Weights of a small GPT-style language model, trained from scratch on English Wikipedia.
Size: 13 layers, width 128, 4 heads of 32 (2 for keys and values), MLP 320 SwiGLU, vocabulary 8192, 3.29M parameters.
Architecture: no biases in attention or MLP, tied embeddings.
Training: 249M tokens, 4252 steps.
Each number is 128 + 24 x the weight over its row's rms, rounded and kept within 0 to 255. Layers, rows and columns count from 0. Numbers have three digits each. The size before them is the row's rms in percent of the matrix's.

# layer 3 attention output (transposed), 128x128, rms 0.0813, rows 74-95,106-127, columns 0-63
124:112149146124153134144096155086112128124086163124164115102129127135135153140127120119113123117146124100130149098146131155115114135164109130137167092084101148111104093121163131119139105055134151
129:156111148125172140132156112128117150148176126129116160141155149143110096080153092102129122141067129154132125073146112112114122129085129101159139146151096129140140092131165119141093131116150143
129:139103165113149140099157133131135130135137141110123129104105123117110153158120161093088132100110159142154144136132127135141125123156161105125172136172140084144097122117099079109097136154136164
134:140113111113119134115107156119109121099155108110095124106109123075130146157181104093107157166139136093139158141138154093129148162096100113146132138069129092102128124127113109143100168155104095
104:139139137109109131136103121138149098109148138136113076133149128146119140231137164143141094113129121120124129113164105167113127121146153103134141094149123129130113096133160084116141138120190151
128:106138125141097141105113160141124137156144129139113132123116131152129083154152120173118089152149175150132143114136140182140114104107119148152107096111123076130146098096118123148078115175091146
116:165144118127165108115113121145145097135123101107140108158111167140148143119130135177126145131162100168159156148115136116158131141116138134142170116062130109099144155108148131142161173191170122
125:120118134121106146131119155141106172094140217154099123130085145124126173114109107131141115121103179139154126116099111107164100093185164132137115114100122100143145120140129140138102149127136089
105:146091113116211160108114148118112121126173129132168131113125140125160127194179124105109136101138079119141129129112119117137120111099106105114125149118139136154143098098161184122095112079135102
116:144116116122160113110115119134139121118146105110134157107136107169131112113139133128141118141119143098101101130125155121110107117120143145089116148144071146102096115158111178116075061132123128
124:112180103131156137136144131125170122096135132170176096137158135123106139161136114139135141113137085095133096125142151163143136119128086174136129118147142092097128139121103105143142097122150108
136:102113158131099147109147134131120122125066141105140147133077136146132168109144098088126110109105118129096142152106095083141139089126112138130121154160138157120160127115162110150130145084104063
120:147099150112134136109106132113121103100115114076120149141074142103096096071104114118130077145098109133091117105119128120127164148140126109128112109096117173123097123157146130098142102109108171
128:110108134119126144132111102178146107143105106110144125123157139080100138141157133168124149169123144136114135109107162136127127160155173102116130126159104101093131098141190083114086112123136122
137:142148158145120126120133132125150142130155121108100149111140137117117157099131127148185128170119106138141134130108136185133158133105166131144149136144158161177160114143122154169148120149173112
126:107133120162112110143145113161111105108110116138125103128121094106102112164168150128124158163121121132129096139138117109101131138103162180120118163125149143095086138108117117093102076139172108
125:161115084110127118162107152129103103188143114145165150134112128058135069150100152139110126128140094121134146151120099133108111084124110140160151119142082162131154133124154121114146133107146107
124:118144117136132134139125124095107105105154127099137131141113124137103112114142129095130090121107165066077153106164106175149118116098133165138130090089161108090089096152120139106148126154149091
116:096134120152182123118156126144106112080112148133134097139102142123107098138096148096114163119138125104118124114154131143178119129113142109145136178110101163126116150134129126194108117153111135
124:102137083107113122107138135160114142105039123121129114156143133154111109131121104099132138103112117092172117090067149172113094127120144125115125147162156142116102126091139121110127138165115149
115:098137139121154118134121142152110177158154132185106087104160123132149098170105126111152121119114150119147128115133153086125154160097127118157114099123125143083147109136130134147086096125138140
128:114133151111096152115095091127081104132088152142093101078088101155084111113146116162142104133131124136124118151163149110151113191121134149116119119149068169106134146112136136117127110173150100
064:116163128147168125128095149073109132133107157117132129085137141137147154163115132124125131135125114097134158124144115131116115143151113137137142090100120100115101102151145128133141118058135125
068:144153145122177134132169111114133136130143134135134168144110152146096141126161094110122121148070127208126135111136107116131107127063132093148154140153078132129123118154148115136116139147156143
067:163121163131139137068129119141129128114118145122109150108113115109112169112112163109124144091095146148162161124126148152122104129135149114128176114138122084156102136121110100114102148170158155
072:154115106101123116100106146105139113114132102111076134105131106084131146103166082109127179172140131093152156146109143100116123153077115104128123131053124098102142116134102112129115168136125084
067:149142133097100127143110114141146115101154156138109069137151140118110150255141148144131095100155114109153147111152132161130127106133141119140140112163109162106109108116154088130146121132176157
068:119150127128083137125123153167121117149134131136117151120115135153133075185149129156122101144155145168125153119132129178141083110106119142130136094097087065120159126094123128169118141151102152
057:139132128114173122106128112167127094132139110127115108155136151138160129000121131155138130155129083134124131129130127127132121152105137135138175086109115105083115083082161143128117124143155132
070:130117108138151169145121126147133179125122172147101152130089177119120167141101126108145117133104189127151115134120119080141108120157159136135103104134103109170162139147117135129108165117162092
067:163121119128208148116110135129130140111175116129122106125128156116158112226192136122119144081151088137137154122134133147122106132118134121139143155096122162146130100093137187133118097079136130
061:159138108123156111088108112118117140112132144132132152134114125143122135146128143115146122112136131107109087106108132124146087112107128139107114123132078172073093128145099192123095119153136107
069:132177111151153140152158134126162137100134138193162113143166133095099135134148121139133160116120098118116095134125138157126115122133085139148137087153143091084128131115135124138154101121145121
067:099129141128098133107139140118138106150037137094169145111102145134149150142137099074140110123121116091096122158102105089137154091110119132112127141138152142093157137113133119153115142100127063
071:152094128129117151125088153135119117126136129098120153149097151086115101113120112139123100153108125150106122093117165096136167153168135105138124110091105143127086152144120116127151132114153210
071:132125127145142136127127074177139115150083109114145144134143135095104107178176129165138182170145149130121136092112140123140107161121158096127146116153104097097148135157158103122113111142126116
072:123150144137104137103141122117130145115112138098097160129131158118103159084104128150178146174114108119137139119099114188128156125097153130117136148127152145173169116159157146170157116130150133
070:139134124138104104140158116135093107128123098135139094142140104110098120168158147121121120168136108142141105138118130131117116139100168184108127148122151120113092126108135152113117082132194098
066:139109096083134112165136149134095100175115100172161159119091121085134090118082152140087127129125123130120122139130109134122118089137137111136136134151083167118172116120160093113150123120136120
066:128121129140113127137143111120107127080159125103151122117114130135101109124151133100126112109127159083089119100218121148140096109097135168152157129085122122089077100128109142140143123139149101
062:084149127132193120121148105150130117118128133108135118117098135129112113047102148087122140130110110099107115103164097128152113128105161114123138143141104165109103143118147100170111108129129156
063:105120081065086116104130126145115126115081122093115108148118141168117102079121109100124161131087110082183119098104120163128100124102119128121140143149149137130118100084150138107137131165096126
053:145154121114130111123131141135110127153126152151155090133123125135140126253147149117153134092158135125159156109129134109125136133110138140158133093093096130068139170154149125151110132165148130
070:127142154113097164134080114141100083142097156153081098075093124174109104101158122175112128115148127114113142155168155103145125195130117147116127131132094173111122126118130099113141120143161124
# layer 3 attention value, 64x128, rms 0.0964, rows 43-63, columns 0-63
097:180134127134169135118148105094115154143144130119132160140132144141106122123143090096113124145079118152138141105135119097153097128074126108157167137154111123133139109114152121114089134133160132
097:154104152114145169092131128152149135130148140117107148088133110127106153128114165097102136075096153123145164130120144145120117114145147089122166129146128096143108108142125091101121147135139187
099:128101122101134140098102155119134134110154122125083119109116120084148147128167104117121172175143133112142164162114153091128131131083114109145128133059121097107125127149114094130132163141093109
103:120168146095108144136109091112156100076141132144122094141161142130115155139148166125149105101137121124133129117169112168130120111134154106154130122144133135124121098122133074110105113138198141
104:100144146139104117111138145159125130166158128127114151117118110144130061128139113157132112145147135133133141157137140161144090088112143174133119085112108064130138084096118109142104119148085156
096:121151126137148083126120121152153091147128101137115085139109143138137156128145115149089131142133070136143144125138121124117112152116141132154161124088105098102108097113156157145140136152138162
097:130116131123113162139111139140141197114128162148114129116123163115114172119108107119142104143102187137157122131130120088153087103164155122131105116120124069148160109131119138142114147120157103
095:135128131134166143110132143104109145118162138157146160118135143123163102131183146094119151090153090123149153151125135152121106115104128088138124149112146146129134108098150183102109104095123098
094:146110095114158105082115107135134139122130145110144136139128118150127128129144185129146123125136136129100085133110150121147114120125129144104105141139112160100104125148117192116080086155139098
092:101172105128151152159142139143156123107134147161154117110170140112102133131142102124122142109110088110127092141139144161115132149152076166122127101137134089106122111107128116136163106122138097
098:112120140123095129105119131103130116153070136105134154135111162137146181123165095081140111103112129120112121159118105086143148087134104144126134141144122128123148138111142121158121134078126056
096:137094148127127147088093143130101106120136115086111158135113151080106095122121111117152102140111116136118113110122132118128172146152122106155124120100119160120088128165113139134143117100131203
099:130115131136134129121106068164132099129092120107120139148146127086095123131143137163131172173125145127113129117129157134152133148136171077108133133161124115090141139131161080109080103149134118
097:152154158135122140121124116122152140116136140096113163141115165133102150134105117138181118154115071123142153151097134165125157127103187150123155151136139153157168129140139152177159117144149123
092:137124128157109136122139132140103106115124103113134097142129104111107103126157153151115127178138083124126114167116117098126145149100159188114127140119150129125110125111127133096112077123198107
091:160130102100138120165126149143102095185127112189155165116095156072149073129081156128112135128131107136126112142127091127092140085126134134163154148138114147125161143118144106102147123128118108
102:140145131143125139158146097114093115062118130100132131128129115128092107127134121092141110113134176106103139121176129139140097101098157171165135117075128101091092118122105132142149112164158093
095:066120122136157121120164108129098100106149137140120122108112130132108100125095153102124134141127114107127131103144146109168122119115164110114127166122113156141117132128136116192108120117126166
094:087102072098110150113123146155107135112085133107137100162126159169094093131133110093125124123089107099168108119114146169112115126111136127097167164141133139125129093090136122102137122138092156
106:120118143130143140133142165163098170161131143156141119119142119133167088133129163094135138081104101126130136117113128085148159131118141136156150085125130126065162134138115141152111130141150121
094:100124163120103168131083100157088075154106139158102116088099113145097101124160126162124138133136116124133114170168136093160111174139120148131131131151102155113137114135129118123123117155148114
# layer 3 MLP gate, 320x128, rms 0.108, rows 0-49, columns 0-63
099:130106130125133134111111116119163168109100094142118132094113162107128140107097117091130099095103119055104130138152154136111111109143108100141122192087097132150130097150106106126167095150120108
096:142083157192158141111110163160140146139138116126113098109151126097095145087110129074071144155139109127126157161112116136148088095100138172159118116104122081115109129147162140135143112087138161
099:132135147128137110161172138144145190172134112077112119182103148126135126119152114148137128088160116143130147126111114092099132154129149125082120113123095085145098177149130098160101123124108121
099:070092165149159144112141102126110157127091107155135117115132140147137158116130116155133115124146128127107111134130105131124125155146131131107138112074150157147133119088125119137107166142157121
108:138138100090161139158122175137117112138146098108124088122104147162120141111151143177107183105109168117129110122115119115161118118150083075139102125130096073150125166109110093138135139102130073
108:163118118129131116142123153150121138146141093147123114150121116117129121140160104083108136159218114121162111146163143141102151116130134105126141129159116101157101153158108089175111103094165119
100:115117084106106127091162109134109141108108094128114076114147106164149150093108192134102130097129164126160127094163128115148117166087136151086111141115132112151128151128100162136203111131115159
089:164144125084085162156110172147113153140110150144165145101125097138106115124132133092105110139118103139137151165147096134153119141155085131127148136116092131152159140118105154119128120098122139
096:113170121121129157126134158120120069139125097079119087159120102101110111111140120170135110130113116111096139111140127106120138088164105124123131128136126139169086077188152116153139101146125165
107:101110135089150097153100135135167108105118153206119100137120112118113166109173121106092072130116111150131122118139107141142140133127127092116150156142114130149124119172134126180151119174168118
097:117161109156131145092111166098123125174126128163134127144117102091141093127145109131128144116151117113147098139132111062124123100121152156143177143131085084181140116150110131148142123154093145
113:157118148118113115137139144095161119163119104139147106145137117164152117115134107112103183128139160099115111106141147151124114115192101143108188106095082123146119154138122069152149131103130110
110:111156129109146096132112161123102147121139080125110114142094116137125141080126113113108147138101146136115126155094103107133088131108118108169113154137124081152121120135147115141173149151055148
092:125098111106133093116119140133063128182103135122094102095127113117134124115174148149115145105124122101124142159080132120131062140069153146104127123122114135142130157127147108179169146147121132
113:109155174152092149137131127115111135119118113131167133149107135122098123094122160107112119180132167073132121133116150117150123135117159105150121167163113153135081102196151145121150112148126158
096:096172112152146135139124160133125135100103113088130152152143148122125131126129119099138140104118107112153111163126150124119082131119163157123167134149157123148172142130086120187144106138113121
103:115126144124097127127149115132131135126103114093135090096128151106117128113133118181122158123127140125134124090129146112100136073118121151149145162141111134104122118100147127176131125161098079
101:187140166152116131174135133114127123137102145112124084161122125167087110120093121139103114132118117112122107104086087129107138130096089120120122141077130130148129137082107162156128120143154139
096:125123110157147095164096187156127135132095125129108159159136124114129149121135102146138104132139106134153117124102088097138161056123108133123154106127108131127087148145150187094152157137108149
114:107117113129116130180149181100120137128128113149092134135079166122139130097125104096101154148130142111136144121116156110136138074110140141088111123123106145140136119158152168131164122156133102
105:135162135127118097151087152134129137104172125184115151135107157093166188115141107124131166195113124109143091103101141164131168125097100151108078136117104160121122086148146130142141157145126111
095:112096103147139173114103166149147092138153128118162136145118167147113136125122131102121105145119147141150137147115159148149142125112122157147104152117130050089145118144099142104168092173115100
085:150145113131146169132099198167116125142113111160107082120103125140119131112092125114150127165072160119130087117075124139095119111101149181111108138108121113170108147117157106128151134113104152
088:140130127117120109066114095130094122123133123143098090079125135135115118122141103114119106097161118124135156117088130168125129148139125136128123142097127122139133125108111109114111118134092101
099:109133133111115100146103141079160107169112124147147116103058126122135087108132141130097116121136112111187107110082138098124109104130137151119108158122132117129131123124124108145125131150133138
116:116127129149116102169117158138107133120137146125091136104097111138117139077109125077151124130164135092148126140114125099129114160082137116104176078109088138124114179123107102130158099145134120
102:117128116097159171140137143137138092120120088164089141130099132138160149098136121132110109094120145079140125130089111118101136118142116116110144148102093102126086153114120130153139138154088096
107:108130146152153087148114158157176081134108156188141141148123127132119096131130111136150112118168128128118154166133127149159167119127111137146160162120094144151137155129160124150141142128141113
090:113121111141125094120125119084135138128095111095132084135125167147146128124157128125121089110134188083152093108097135139134133149130121138138140146104127168125136125173141105116125093167077139
089:079120123104132137126082156119139104133140121105172083142080055136123113134125123144130100150127126104154126117154106130172120111158111148145159134148110102110129075129139095126118108160112122
087:132195116132149112151158097120138122140114127096074144117114157089117084123147156107127114150145165128169102093129136130106173152134105134106103139155085147138110152079146095126112093113120074
099:156177155155143149105138171115128140173165088152145127145105133160138134134127117157143108138133156114141138157129080122092118159155100148136124160119103141129092080168142121149157132149136070
091:133112115192143125118121139127137120156147125170161140148111115157082112141143140116114104139172125140137086125130115114109078139091118130137171143143146097161096134136115139127111150166093115
105:128119144102126089112090109137166079144082131129072118148096102132101126109129153138088101132113151113159101151139122134113178128097113117145099138142110175138123167116128148179162149131131107
099:137135152133151097137129130127146160164174123138139102119123122155112118107150090127127108129116112166131136120107102141154126100139110173163136168100108111125122148137117192124146066122151125
110:130169151104118126115108117131131126115123112194116150128103143144129152115135132115118124097128127106139147106142121126145132109133122124121105130108123111167149120085140113118142118128115092
090:134148165125131092134086131101119148137123115131109154163104162113135108119133133132078115100120143121100118128134086108148133144132079096104101147140159146115164109120117136094138127154120102
090:104112166133092159100153122099103125128160130110107120166135148141108132159122086148149135117062120184121128146144107156121136133154147123109166142124111133116103185127109128106131106118170110
087:095146153129131095118111180179109126165125113130117099096102126131148165118114114088128110135122123129079165122151125095113123121126117116113145138114110102149080116145142143115157175153088092
095:161138170119108110139152165148093101137144113131115111171132127164123118106117100128080149125144120105131142121123145120146145151138156131099127151108150154153113103129145099156105132099107128
095:132139091139157118122076166090139109147117144115095140126137164122124137125101130131114136078129084125159109124127115176109116126131162165079083141092083123158085124137145119132134117113107144
089:130115127124096154146124117127160109110107094100147145162120110146136140142102159146173088140087094111126193134148148123125123108096151130098114112115140086129149127089107120148102121172120057
103:119141140121117125158087140143134159179147105133182094138119155136068131125152145166122146153158135115103099124148096120129098156126166088113168148132127086096105136148120139114166114146128145
096:115126135102156099157148157128111085135113078132123123141135131111090141125112168153076137126153132107124173120114149110095115122115137094058122135091086145128115167138131106136157163132101148
098:143143093080127114097109142170151114089126127110122135164138118140116120151144164104126170132138123154128138092163150095108083163127149150146133123149142159134094114171126155136110167166112113
113:132156142138125130108132110124114164130141150109061102118138158133122139092138123107124139129125207142170119127097149166145127150127163118110142132107086147140072170153126134120148172148132148
094:155175124113101088141141140105137154107130099137127115141116130120147161118162116111139113131130153132091132118146157101160097132143150074171107153100099102141082180149193132110126111084110166
099:153129105122089122126077131118110155125162153133111116108125105138144096125120151188142138136076156113139133099130117105153128115128081117132124105138139137103139103044145169136145177146164155
100:102155115164135116161143139124103129126167157137121156123137154136141160090130144105115125154170135129108139127136147118109081122104138103177126111135111115147135146104147110145173134134090149
104:176122129100107113120161146149153104094091055139163097110147113157127132086176150154085085113139107111143108143132126084079133111133129127125136162114128162152146131143143117159161125128132121
# layer 3 MLP up, 320x128, rms 0.0999, rows 0-49, columns 0-63
112:142087129099157121135135107119146145140121117166148156116100143092136073129106120128135146090135143129128085137176122142084131101143116108078097127087109147120193150119082123120168120149111144
106:122139107124149098130166075141111108126118175109156142117138122132106117131107117155126129087131118112105140134123096160136133166131139094153134152092156131170130115178101128086125149134110122
102:135134138140153105134124142107152114085118117131158128084099124137109140125117101103136108170143095123092150130114140098096083141130139137120184123130122118148110164147141118155131100114142160
096:093156106085097125173113112087186084126125142151144134160089113130148120135148106107153091174114108123111102124112100124140117129146079100099134117114156157146131093137133075183128095129129106
104:126126120150119112132101101103146114112117116125129140114158141135096105144127089120126138112116122119106169155137129162092121122146126066174155126110137149094139092131135097110131124157077168
108:087164131100117138123111138138138088152139127132139112153141117155154129133122151131111156130120144118123109089131162128133093123087115131113098158107147116165163150141110157126151152140098136
106:120092107056143107144079131132167122138153122125136130141123156096145152129134139188128138193125150125099112116144171114100152104122086110123117102174092174138170117152137120178136154122124090
095:131120118134140087112102151128120133146146159189131117145118139129163148120167138125124126101167168138162126100118132154135094116152152106106133154138134096124128131180168137138167120133146179
099:133171110156110144096096144103148137165131143101110138093119145136158130125138114080120111135113148141124164172094151142090153133106151169127163148105128111144154126121119170080155162142111098
100:164098133095156102127147124136120157098114141127117172113092095092164117109146126145137117119137153142128178111124131149160136121134105130171145137143137092128168114100105094142155100116104093
106:143121102126142156105096135139084145129111112096120152102127123133125113085085108134123096093094091101120143162118094113149146129095198132196161168128115104160135081129124140104124159182123093
111:112124167127127121140106148104149102140161122167142117191115091159107141145092120107107121133140112109091154120114120104114113124146095119115151130165134098153128107169117142122076138135109166
099:109145101153127184106126133159176127081097093113096143134137155184147121129110128137167141185121130114140089102121104125115161107120154154187148113102120108117139156159149091119141140118110090
101:091154096165132155134141129115107117105125157069127129140165104155062101130131121137146125166132094129137131161125186111150142130114122114131107118175114107112121123113117107108108169149097099
103:139110152115085109105111109110122112116118073155163118172127132113104099127125128132135090164125186118151116093124126103137138149109141084137127124171120132127146124104097144162118121144132122
094:102135096147147137120158068130139124112144141113111127149157125072135153112123133124174122123138076107131154124133140124109090095119104133162104111160102163123136112131122143161130179154138120
110:163133099114118116155132132120134099107127148142152154146136099108136127121131152106114120149066135098154098126172138136127096141131114156107116121082114141158124122135119093101131153102110143
101:099089095120123102093085143119152124130129124158160182133115093120080113147119137100126084122139067124137150134149099150134164132127169112106093172120137074146162134111152107134122162183100071
099:097146100131122160141165109110144152105119172116125128098135132110141117129079103112160118134157102140168160134134132132124139099131112192157121121137150151140139141182129130113118131139158118
108:114107131163087121143115129111089135095093124171098125139172141162156156125116154133089136132150126104151147077135136105087126159119125145113154105125127145173161103109151119133178132160101121
101:148150145165147097155164162126111168121174140105074117077170130155118129136136097136101169138135095106126181111114111130141168117114108153142169149135126160105107102129146132158125154107138127
089:119132106128090142097124151155146117147102121141143172124166123162124135131150109126101173133140125114181130123099128113137098141162124086108085117124139106165103140110095151140144124083117175
097:129102087138148153096167126132128115126105153113116082103135123151099146147126126168161124098116152152145144114108172128121123107150119150132121178132126158159120117127137109143129094111111155
090:108109113142133163133142140147103102130095207140161171150154105138133142113154159089145160172129114143127138155116123105135090090125158151171107128130137079181130148184109121157121142122150118
095:107104140144128184111143137113111140133103130152133101137139103123112105136128150156107124147151158118109115144086107130148103166120097144135111113157128145108146172130101153106135122124153154
109:151131092104139078087121123140125126091142161100132114087103167134114123119137127105108159107141136129135109141120124156151133144148108136151119142109132116158145173091085158095157145088112130
107:080115094148137107101175114136114138132148132100152139124156170087091056134160113075151116105141121145103147127104129162080143133154120171107165086141110152119144115140118147128157145144117111
101:050163149126114107127096111112158135114129159152137134121149107113119115134124146081167105121115141154124156114102126112127171116110098205160154131156131131126156155119142185131094177162100140
093:102114147138120122143145122162142128166169114113124127067149144104150122110131098136172153093148152101086158100131130115113137184150138085157128093106097131153091118115112095143121117137142125
100:166080060141151164116085173160131182159129100173111134139143126121072110129112129117145117165119139119094156132125118119130147121102118161143138107102112136118151110170155111114156096172110100
094:097122113127111141106148125126121122111134130129094098133122170145091137109140111196140153078110142116144164149066099106141090136153120129124146124092139128155132146155163113112128148099078133
100:158137118136111114109148129118107144140142061117165099117145112124163108112140104088185091124153134124133077133135087124101098148159129190110116154116108119122097084094122097151154146153127128
090:163099096130155106116174150140139088169078172120136137140129106120131128135139094144148162099132159115151131079127168151127107138158172105140137152150165105116124116142101121154197163138091133
117:098145117132095152153105102137080130163166131132166194123130112142160117130121088123105122144118125116106126132089130100100134141106112126111124119081121128098121147098143124108131104128111092
101:102112138158115111109140155162134069078133133137131156141127158111100117140101137103108106076123111130100112110132104171110161171101149087136157145165149088119136134171153159147114131162100125
100:165121173161123156169156112107152092150123126134129123151091154141113112115105138100160148112117144167159091115104147103133096124163112121136102141142117132146122126142103130139091125107145159
101:131130078109134135113146123121093156158104112158166146163151113124105131147144126140189130135097149117090088136130151122134135187116134117132174157132113078089114143115143164127102160146163140
084:188122125121136093164113133136158113093130134142139142120140093117124128138104128121126123096142126113159149117092117124167071126124096176131110142133137108106107133162129118156131088118129121
097:156090116138199101144132120129137132131104101114113125113146080093129100097135101112121131079138076106175129144118098130113116174113145128123101158131085110137140137101124114156124106183131127
098:156114140160143132107143110129171157120142126147094140096134105128176125134110105115099114121119090140123090089147168078136113173140168133154134124118119102161086100142134093104112125157120142
117:141113156121117114108147145157149147127087103136151102110132147083110146109151124115183140157122122122095128185130114126132143134158102123133160121127117139146102114161127115113109131128156109
086:141158118141111132134098115101123143120133118101122153118156172110134118134147147132160105142148125119108095132170108108140116138134097091127129131195133109197133148129117112144177162171131105
097:160111118144145110145136090091089134152126149176142095129098122110146090118141146144128071074104138101160161106136114161116112099150158124098118110134123120117103123143112127121142134176129145
098:133143138152131101123128132169186145120115116105107154074128160162123098124123092079119148120125111154133132124115138148186139131143064132130131128131103143101111119093128135144121061072145146
087:159155185109098124114142115105107093149136162157151109130118078124119126140177172152113172128140123124157165111122128167166145113126127158144097120093139131118104137098120093133125098042127154
097:098149122159168098140156106152125179128099114134110129130148149178140090129104128129103137097137087119120139100133101139139089131102137160169112136185165131117118140101140101165123143105183126
096:132152121106116071144143095125134135119110143150138154126136125116184120152135131122121091119117150128125151083135123164141151172138133098140106113142131120157098102095117069179151159116185124
092:090150125125144134121124111135156160146112125129096116149151100170181097116144129171173124144104128109135130125129099147139118122110101125119112102134115145147138130094142150135121149092109097
104:131158124055099125151183140150142151150138132122148102153110100134129142117151137119139114161140134167150112144163093105149142124173182123134124167150151124136165147123074114135141177143099112
115:166165108134095150193164099138139170123101096159137121144118084157130157118136139120116090127147126138136133097137138152103149113156162093107100147109128127147128109126106120115108116139129131
# layer 3 MLP down (transposed), 320x128, rms 0.0974, rows 0-48, columns 0-63
114:148149128117143108116109066141149117147111108120169113101169111084128100168111151101150192121160100112119127090111149107104087092121149133128115137142130123123128123136136125132098158121131183
088:112126129153107119097156158135097169148113134125129133136137134123158095013065116118108133109115160139111135171130125118131123102100101154118143135142131078113135106119133140131158122146137154
100:139156170117099136114126082135116095092118124149129099141093148138093101139119114100138136131144130046134135130157132130144136059095160133096087127109140165124119156117108157124117113172132088
101:151151094117090125151104101145126097156112157180165127080139093100104136231120123102140109152140143138126093076133117139128136090141100102103139153137114142134140117152133127174139132125146124
106:117112104139118149129122122117170115132151191141101113131106109110131121087145173116138189112133145156132127096148157119111117136135123163134132104142112152110093153132145068106135079149152132
082:156104123154154151127152124116117146142140172104101145127107130128131132000108146134156118127120114133129129153153147109118153093124137146148162104122132117137131145126108122093115151155099154
109:135137098086115135144134121172108110112135146126112134180131111090129145123084107141158114131133183138103139125139094075113140128119148095119122120129074168151126149151121138194157142132147125
101:123160170156126106153147122098105098117139129093128132196154105168154127141101134170150126129120122075166157135106100166121148143131132164122161117164117097102141114171110144078104118109168127
110:115172094138127105081162126104122108097130104123125073143136160156093139143131128169120173135135124079101104122122123092133108170119129143090138123143122152165146130166130100119161108091121127
105:127058141099157098122118109099132136098090132163161125139158116100153166159127136147141109139126109154119098112139092123151178139102145081131169129129160094146137092147140135147110152140136132
096:119155121109115119130129118141143135130132125129143146154115108123132116255101108124163110126093121109150101112159133094143176111099138149125122155150148093135164142121107123175112116120112151
109:132161135118197131120087103156105168151121096131125088116169151113109081177152126145100100157087100147100155115117168133123133133163115157107151127122190153138101106108177130106158145117122111
107:143128148163152117111127143109153148112142095133102127125146101151145100131134163107161106080104110086145175155124094116110108161169095130120111148142119125145101077155118088079109152131137107
104:135093145136145111108120115126131145135111104170083138069082130080150147117162119129110141128122121162152122146152116132116115102098169140127172100128110161119152099140165112126205123144129164
104:134138114149127133124150159119103137143129085099153168117138148160132127138153141138137133113144124154107128155122131112150164125108110130125161150096116202138142123137149120167076107096127092
097:116130108111149133093186110141130036101126086118113107153157091120143136186119135118146166123099092136145153138101148111127110107105152114161099109107110116119114110085099104123117135134137069
105:111138140132115079160106140152152109143122134090130206144138130132131144041109167135130121122161158148120159154109107105127147131091147106101148099083146110160138161098133132142136124161131168
097:146125171122150144151131103102148124152123134138099143156115155122108103050099110122156124129115132108108106089083141099092125145113067168134122137131170165127138118126100164133129155139110121
100:120097169185101104154143139156144121122119124125148139140136123126119125195135057118128116164120130155150106076152175150135106095134137141131133100117104158125137140152112132113105183090141110
102:152083103080088106138138143122147158156113140108100126115127080117131120213151182143143108103123143177127148136139162101144138143113131117104150127100142085126123132115122124115122123140120159
103:114101110123119132118109134175131045143151146100131147139095113119110148169168157127107135137141146099110109095163116128105055150098147141136101103137117117131126119119114132109149131103131110
096:128170128155104119139110153157079094136080161155155110146129105135123107161122147142127132094109165117094110083138123160147122109149151118148145130080110126167109172094136139098093108121117132
096:124123110146096120130121114155138084150169171141123130119098131109136126171119118155137151107150155176123130091120156169113119127171142090119111105110111188131132131125154147143152089079130156
099:157082085161130127107079139140112107134112114150131099158126131135127092101139157102165144150123151127121126151106140137152117097148125147143136100085152102150148090097126112107108151125148078
101:150143164183111129126155157144146123132175152124133113120099094124142196144152136104124125144123139136089102114165088155119154055126102099161100125136145134135125119099136106125112137147140122
114:118129151116109170136131168131134133098149120083166119064138145148151122196150077140141125144138097119139136109100122120133168131190115143157086091141094152121104147119138128159146119120155119
101:096145144172154118153106128143117116125128109124115120116138157148095088065121128162134112101120123117140139129147129103128145153059130171107125109081125155116142102112106106129123150159103088
099:112117144123091133144130133121141089118141119113143146125090102142109153255138120129105133125112120130137148100112106122157114091128114126111113167145110115137096153131164138161119121105109160
097:143146154158138104154147164083125126104098144134126130088100168115111158106135144130118146090135128111153106082088152125122165140127117128149136107127071131146123132177091146116081104127152106
105:108108136106075094131106120110153109125172142106127120126111135133123128214145054125131128178124093142110094099133122114150107126100153147102163174137138112121115149122136119110153113091152171
089:126148101108163110132142105124114123084132135111061141145127155119144142000126162106125125112144102150101137156135127121104125114102107141168136122135086119122145141111118143079144170162142128
094:161128164136163171124121104110100109147136142096099122145150104125104141211116141142148079160164132150111141101135158124109148122165098119122143135152091172129107135168170145097123113187155152
094:122077155150119135150115145146105143122124137130124136082144110154127157046101133137083123149114147126096110129116127156119105133140114101158160127110150099143078125141170138087091131146127177
100:158152105129160145116158136123112129118111129098121142147128114112165126020096115109150108107140124121114131167133126101093120147108158145113097140162157073104129125100139101138158121181099109
096:083127123126152160119107129127075153138168137129111158102138152140156119032113111116167129094119121168160126154134097107132099122121096185126149130115141130121141110149128146125158135085111128
109:156146112140112165118143103106126157134077133129117143139161171139131109157112141157156121113110159117101151122121147146146128149120125108131093122085128168091104146159065122132061124125109167
106:138119105136180146150128097150113081100119127115147172148132139116105123118173107124147151103141130140153103121147092132155120163143124115166135124125136170154132120075102126127181160144132097
081:131135081137123131119121172123126111091157098166121140116145173157116110058122114126160123124120135101127145128106108087130101149111129125117118117106139095075150103125118135107148109111101138
096:092149156149166120117098115124124157159131074138089119153161145123149110089105123158159099142146144119145137140127074113151179145102103122104106107094128154166103099131120143098152108135125107
109:114126087132136160154118134121118130129124094121173092116142126116133151079148162117143115108108159113096130137119141127088135100096103141173126127156125157161130117122142142116130112104133150
089:132123153139123116137133140144102119100121125158118112083094147128122132000150120118150114109146123146126125147078099119110092120172114125122146108124127134144141110128095161119107124189149125
095:139104145104109116144137109149084124127106074136099126158177120145165142152145147142139117188116123115103091128185174131129107109110120076108174117160205097118109120138141126105113151166124122
101:145120131109176169114136144150140128130107112088137182121152143116165160171121119122148151128132103103124163160125140105125168150120095169140087099126110152112122123115125141136063153167119111
097:130128138118128145151118107142108085153117142162125096155118105117099132060110138146179121109141125120085126092111121145137125141087163166136111140099104070125134162075139124151140154135100101
086:118115113179139109126095166134129132179138146128086120125152139118108146076111116128077085140118123121106124150083107109126131115148139116115141127132143103131147127131104077114097126128060099
103:146123119128137140132148118135106141121100072073152116110128120092164108082123155143169131122163139098130150138145126160127099111115133113174125114114139122085121153111127169117113098105117126
101:105111129119154104164125170130120135147128145109138114103143152120162094142074129130095143106123078130090107196134151098157130095053111140127159128110155113096185158091087139123119093133068138
074:126102151177098125136120132099140090101154145119133095149129112126119116255147120115120118128130116171110094149149141109103121106155126136138148141144132127134150162135146117128115119075128137
102:091163080071136130140130161085142109109155147167085116128128160143092123208126126121126126146138120134149129108130124147110120126112161133153160129125081080098124149111134111104153104126111141